python train.py --head_dim=64 --norm_place="pre" --attn_scale=0.125 --bias="none" --tie_embeddings=true --init_std_up=0.0298 --init_std_down=0.0 --warmup_steps=200 --decay_fraction=0.658 --batch_tokens=16384 --doc_mask=false --steps=13270
Each number is 128 + 24 x the weight over its row's rms, rounded and kept within 0 to 255. Layers, rows and columns count from 0. Numbers have three digits each. The size before them is the row's rms in percent of the matrix's.

# layer 4 attention key, 64x224, rms 0.107, rows 14-42, columns 0-223
097:097149148084139146124144174119133141146157121125108134125153118134135122117113158128132131097125113073140091072138160117136102106147119112122135126106095123122099098134134131161154152110162157104114164123132148158134108134139142132135136110157093083107117145106135105174117129121104144155128109161131114168155169099133080122125090146103132130114123109147134166124091159156125106105110098113107088149146139151153133124093163153149096113109140151153100113121135118042133151127120147141116136119166099082106142107156135123121151109124129135156185170115113114157089147133108123115158061130123102155123120126140109071129114161145149112118139144146174143164153128209169152129127
093:084075164146107169140126070102142138135147144091144136166107101111142139128139127152120154105106157103153093120125147144125143115097120093146123140144147103140115158148151105141162111149104107109089162075105103144159116145172153100170135124122132106116135113115137112144143154155120140127120136136121102115120138132142131118147113090118114130128088145126142131133157102135132122162114108137096136130110122102153133148121154187141202144111139115138112143137157132044153132170106164153109127103170126130142137114141117100137078136135116101156137109178105114130135123133093072129120192180124141119141149080182128133119151121136141170129095132104097138128115119109109100181135
096:125133148174104103137160107082110149175131122092117152143135143129154149157106157088112131137147128118133110179128105163098132130147155126158151103160130123108095137166137159156078119074096122166109142171103157114112159143127130115127099126145141099144152120112137106137176102143113141126126091117107167122136138119099123117122123181163151137118114130141106127059130103067119164132137114161140146141172112104093145152130136120057148120135130124098100140120114160126118131091162105112141100130110157090121163097164133125130108146160127130142139123121165155139115158149119091101065135061135088120128133141138120133111136137122114092115140135142125149154098149145163118144170
085:139136142144165130143168139122128175119095111098139170118158125110138142152129134147115141113105135123124135112104111153105123120134118087123108136133097121079150140137136143135102079072114102149131134102179146110115166132156110115135130120139131160158119165109134179059110128128150085136131114093149095135092118136140166098141157080133115113124076137142138160163135159085144162122133108135154108081148095123119093151111111109144175145127163106128166142139131129140140105127125155122142100117151110173122131099111139105072136151105135095099124151096091135092149145117124135131100153119099146118123116184099150139080141078124147115149144131091149127169128117135140165170182
096:118119118151152122124113099120158106160110181125052175143160133107125161111100139105092158124153139116105116147111148102107143130119115118136107127111097108101141149117159116089137139151169076173113139093182140105149115116138139135119133147118147118137127143115115074140145133102093118077097111135136147130145136123107083136118155125090112155119116102113102146124105128128132138134116124100098168103110169120148116111150112179163125111169158122129147132115135107153123079130173135121122171130112158126149136170128146116076100137162116132106091119125132179094113125093109111139130147134137080146114126135152145076127095172106169176153135133100123122157126130100145096075164
114:118178121132124132135148111150104105149079140116114109109094088096124121133143115116103136076081101117114130169126162122160139129151131129097057145102146149101057093100109155152114102155163140117120109150143138162117128124103135118100122138158147157079078110152158118149111091123108152130155131100122125159158151116159116120107140128131176102113148122116110138154145131131123161074137146124119119158152169125169146148136113121129112143110161120080135122160124125164118171099110149139096136111090118107155131146108118172138096168133129113120149153104094152098106194125125104150136141134103120115117132141131110140131142120146136124107119124106110186143164123170119077178131
111:191132163153137213140134150143161089134140113129139171115103151165139113108095106129135126126125130095135126146129116100146087108134134138171171165107100078149080101119143087143094104139127130130141154111146113120154106154108105180093108120116146164076125122111125162149153118133106143151112094136136123142134109144118132095139105115120119168094143118153171111114172138082163109104132151139144097127146122143152167155150119109171163146107125128112109096137168143131130166148078114149123119135143150119135118121088124113102146110131123149112120115103100171100110134134103140132118092117094132170093175146143135105101128134098139156112112125101137164103161145147146148091087
117:086135118155160144145139129132168098123068096121116144152159124163114139157157134138150140144066137135122107104108121141113134105170117093149124072111106089122147090118141014099144134144127131164126147113137111146158133097109137108154139118132081130118081130111161185138132143119187140127097138105139105148116108108112140109175131118090141160161085142123137132137094133122174139107124088129106135115097122150136111143142144138144091130088158135120162145122131117131159091125130142148093131169157088136133072188125127135120141121095119158114124131147100110122151120146120118148135162154141103149146169116157127120117145152144129142117138137130146111173131137123150110111125
119:116129164116065081097109164115149178111127140150093108165131140132113096165138136134142135149134106110094189119104098145153197085140092115160148129160120156141137134125126158146100102104157145128093125150157124106162149089155114155161141109136123096110113156122157109158111146077148135182154122153129110116158126113084133087140151118104123113056118149113118145134161102114126162105141111111156116153124156123093107078082158127122147127138136101120113117134149134108128125108119133108139113148161135109106157134142090141156144148138120113109146141139173093149119097101136136106119149106185147095133134109125105140137119133127109150108107167131157129105117080099131158159117
118:168172101117184108100119123141100119163128147164136141136117108124179139123167129146168104130116128124125116140113137081146159144106142114099115148060119127150106121122136108113109104173119144121131145151140112143135156140133148149092104137102151167106137124150128072138102160129135157140122134125122125109150102162119099170093109124174123160135138132135112134104132141134115133128060116115167106102134171116119124125196105115129125153145135112153159112157084123121144102117119075152109074103096128163088123129135111063126130120097097162116083175153148109127144127129120114128102121139147130180151123164153112135130142108128128113134135131148114132054149128139128086084123
124:143144140157169141132123076115161103153104155163135119112140143117138133187172108166095151125146145071152168137150138132138158127146122127106127146153135068114123124151121117121131147113092130146126106102132119124094113142142177151131143127116119080146130121093117152116131150074120145167130094107153132105182133108091116129105083099143121081105120155142125119117118127119116175105091128108080136178112121127081115125139141091106112093148127124121140121153139102100141194172134166090130151131092110135135158112151077153100129128125167080192105121096097146125091157135172118138134083120141124126129128117128110125115148138127147117176099119115141144154122126129116125123131
130:125147130138120185125169114111080123145086143155133180117142168127118108147113136123137139166114095118103086107081144109124105140087109176140131115123110137132118116077129123156106125149144099158158134144117164077133109143130123105153115138156108131132114131126101072189106154157110102125156103089169164107158114113136127127126152151080148136042114153116117114125146120099130140133152100147127160124130092147128121124138135117148075151129120135108139134157111147125112076154126123173084160111126134111123144123105204138141128104102138132150140160158112129129144144138161165151084132158136131106082106146148130110097180100143144127104128160113143145127117131148137121120139
127:130107117132110125140098111149118142138140108126144120118098106156098099154119123029149126123149129168116090104159112154152146150163128103143144140116085122155106138144135136094147122159130145097137128123100176171140131122150111150134097135150096141151125134137137118097112143098101113148109148135120143131097129125160143157148145121153071115098139183094165133133092124110188146132121114148152139107121138111163144089157139084137104116173158084100131132115142086121161108084134121118143138130133088135157155137143091081151121188153117107161137097125159132136098116162133134126117174129162132142175105094112085127153104114137135131108117168098102082140134127165115116112129
123:121121129125092113084113160122135141124111111126157091109110154114088119139143151144157104088098101134101088162154147103099154144129079152120079120149133112128132117131112166115110099114150149119131101093077130106125122180108150151128094168139138127110134150157103167155134147125114135129122132080159115112148082155131133128128109172162159158094119120127120085070091063167159135135148148088162093110140123148125066119158128125114165132134105109149162138115114123152108181136117187128134151125101109156101104109100103128172127165128112171135147111138133128106111120158158136125149114106127140147125184142111122130136143121170147115159139155129098098111134131158146142132131
127:151113116154128130135147079121149164124166128151131088119148104127114121130108149120124125137105174116157093110141148119152119130122136169098149160141115095104131167149092126081109113168140124124147159135143173118107136109123136124117119083102106115136141078097143161167144128129084124110091091165133129120155134083154140106136099177141122122145114103145104139140107178171166139047146120120136157141153178132166088160134118071132126126102139128134097092099136119099121142142156105112103110138093152156151154129158112146131157115116160162149134140107097154116119115138123133122134076116120138127149137117097107157148130135081119147101153142150123106083080071130138125125156
123:165117129154101140117108098123122118125133095153138110076127160117142148160171137158113131116158106131124104106110124116151115130111088107132167144134125131131137125088139114170129125136112140166136156179111115131074143149165143122115073097111121153161117124132135149160105112103138101152102111090073119138165110132066134139126116087099131163160133105153121125135177167155162157129134161121114135124131114143110140120171162087162160152141138139128103104151125098130165107154131085122121157130131113116109131124128140132165102125124092041139079132106127163110134163116120113128142145110130180132156142146127076116127079124129131159182107113133125103135145118095118178129109
119:171143112104138131169121184142164136154121107089101092114102128131140124142118170166078111129087118153114112114120144102133131133111146136148165144143075115172136116152140031129116086094147114080164161125143128161116137138082147146167175141137109107131137132151150113121102140139137145141113134169114110119104106148128132150158112104124154152117093120119125138169133147118149107144133140102140107068142117126114097170124144141112159176130109101129088131089090091139126152118103167091116124132151154054127128122153106142116132146157123148098120124091114130170125149097160118101169142107129112139116136168163110122114126123094130125119116133119134141096146136144147100121102
124:134123112107118156147130132074147106116138111114126064113120139112148139152122122145123136148143113085111158125113134151134112117149157129123100124104133154155154144149120078098125118119152116119110152131121134127157148118104095120122104140087124151116108133141124087153137131068095117133159134142141144120156135104064174129135145123143142164165135160132140179103066139136088117162111195121136096120139079148131127175123149109092130132143105149086126097103124114099077143109111191128191144147153130140120128125108140120120122128106167174139122134089150079138125133122119121117151124074127125128154082150141142131136145148096100152128107075156112156090109095118148162152129
054:098128159119152094123102168145123157127128105123087153110112116181124091138159108134121120121127141140105134124129134156137149134144129144111142114090079136120152123118086188094141141151109126148137128134194161131166043142150114116130160141134094148134103148109115090178113113105098149137127162125102111133149111091146141072105166127117110118110091114120160086135110135096084137144119124155142130151156155118112127114124134118107071152080144135117082133129137116157122162090140149149104087119107159123138124122127140113138119123132119150134164075160125101116152065152130111115112124132131117110117146136124132131147098111175165155127092121171134122082147095132081112142142
066:106151151142129141122077159162106153146108118111090176146165114132156133122102138128130133133144103108126095126088152131119132154090130110143125108180165105103100133152114163130179092156112118084093192143147160166136102118131126109120132131127108134139159170146129167080114150089130095141139169113105105133157142102128043140136140138061120127111106125111164142109133150122137113137176123142097106111131157144122124145163150114120119123131173136120122119143120129140100150131118139143129098126127121129060137129137130132121126073117120129136176112107135120116137115170128149117092114140133077141143133101115106143150111121148148171081115129089123133178176099127143128139170
054:144164073100133144112121108135111123110137137119121100138161117125136112145153132100124149137065178136106129101162100105133137132094068118116114118131138109119136159153114130136135144117120117107149114164106116137136161118136102149122144104131125139121105109087126186077152163122104174117119108154097126115120087154129117140111103141135122142095157100116149111132130148148142148125110116204117133085139127175121115106102143152081133126096136125102118141053115120164159118142158115115134074114145121108123141112113133165168076125108145139112125137093166044133128109157149190128084119152132110135115139129120114146159143128132151082126126084132112149147153096116133107099133
067:142093157161140133127132099137115098135107134156154082167117128108103149101114137103147167129118147139099156147166137139166113148106174121149148121162165131151143126130113103171083133111159135135158117077129089115122138120132142097137120138182156126112170095124117160105160187161142119131088129127132131105113135197158137100141126059130134132151163169120099133151125084112147124161129121120144133111129121116107150104136134195132172135154101135142155129132144119125156089130155111091116162118112107125165118134120124108119148176116125134098092160124133154110163144103109148085129138090134172157121142140129111114100118139087120093117130158122102112087104119085148138158106
065:144145113138101127154103035101145112129157157182148117100137138130107144117152131118167098104149149114140121141099112144168101117106156139146112138121134096122160134144124071111078126142141129145155109126130094074084110084124121115127118153086079137136154137164135176121074118136124113156138148122129151124084113149114172153133151106139168112150118126133094142118166097177177100149107145137133152142130139145155147128118134142151142129125157111159160111172114153115130118117143147099120157101161117132145105125113132108140098169143129101095129185101139145118127168108106132138158148148129098147127155156113131101107157135135137121128118109130136075086151151134143103171089
067:140140163116135126105129094127113066118190125146134117097117076112105147164131158157155120153143133177142123121119112117127171112117149175116110086136139157123114097116121113124133149164098108110113143117141100112131080158161107153135151118112103114139134151155115103115152150148138173087175123147130141118115137115165122138102100097118139143180108144136115114104133132135168083151089128127126130139094129114162151105136103141115109085143099118119123159142094156098157144190116109122116126104085106161155109107123138127118153137184133149156094135166143155123153108120196134116148104113115114156154155167161134112157104148087131093129145146095142108099100140136149125092090
076:142093095135168130119124056140137118118104128154130122107128118092104132052139094108152119122156168086104177152134126109141104128099152164133167109125146077132162132115111104114130146085132136104159093101131100119140130129126127120109087124163129114093113112135129169096115175143116077114076119148127138129118100170150182146114126105140142128131176126140109141128128139171129083163138145112159166085105147161152153154199069134157128169126121127172167101130145109111108113114108103128143140106142127130108095148094093103134137153137129116120110115164136134128140148107143147146146139128153148152137151101097153110138139133134122118131146157160104146113123135099102158144133
083:084139136110110172144117134109122113151092118111147119139111107121152166098144127161113143168157098121164152113126133139092112139130128114104127120136090128122150111126137116120089139131099110097109110138059106133102138107120144097143118119110150097157118119100086096143136129148171174096108099137167111145118135173092120148137171161166053117142107168159105143115133139140115173187156141131096098104137086088118112139106133107074109125121127114123123140113134093116104109122145190149067167127159164142134123121124119143099151119159162129146143138115098160122161134096159133108109124108131153106152128119148108127128103157095124101120137138160166087141145120157147170122119
077:122104125150138127076177119145168127116123152177123112170145116167108129111148139132117142160138108086120160107096178151156155124111102154113135098127114136126157149144102173151120148097118128111126133106148183138133109109149103118120092119155160152109118079125130119140100126133119115066115149101149150151181131137132119144113115128168106083104194123096157109136141109180124105073120181139126123126103134164109154135135102138162114159131116130128118107110115127125101113127135104116075097153119141136114120150112121155113089173082123112121117145078124117098113129042150141153121127122115127146120123135139110121116171126136157146105183143130103136154132107125110138142166
084:096100140160145120124129162138128163182128111145122139141161128104136117152119169123132135135073111116124085110111128142152194095133133126144158123133119135121131134192149147140143141119153142109108123099110176178144112156132169118146120106157124150089130106104134146127120097106135170156173129061125116157122108127092112124126089159071153135136142111089129127141128084120095155095098140140127108149094123147130154127105159129168142104081147155088131087123111106143134120139117141101105103145099093107134139148131146138142166105125161140107145129110084136127169096142150104130155131119121145125126139094120144162130132108152133154084056147146100191109135139139108141114094
089:143154160100116177110140096089136146127146135108176111096123068114101144078133146179128108121151116123095160131133175110140146114098098142163120139151143130118118136096089095154121144167108125091106136083133096102118113104092139139155129141117077097105149134131103156115124128112130096165114150153126104124147150169141134153162147110122121123163103121150090112109156109136154106132134101124100144114106176096191137125154135146121148073179136125154158126125159139110144147105108138127102140126130126168111103111096089126116142148115108142093073183162132108106142153125137153138151120119125144130134157164168107106082097140149139131143158083111103118147120140126155124123159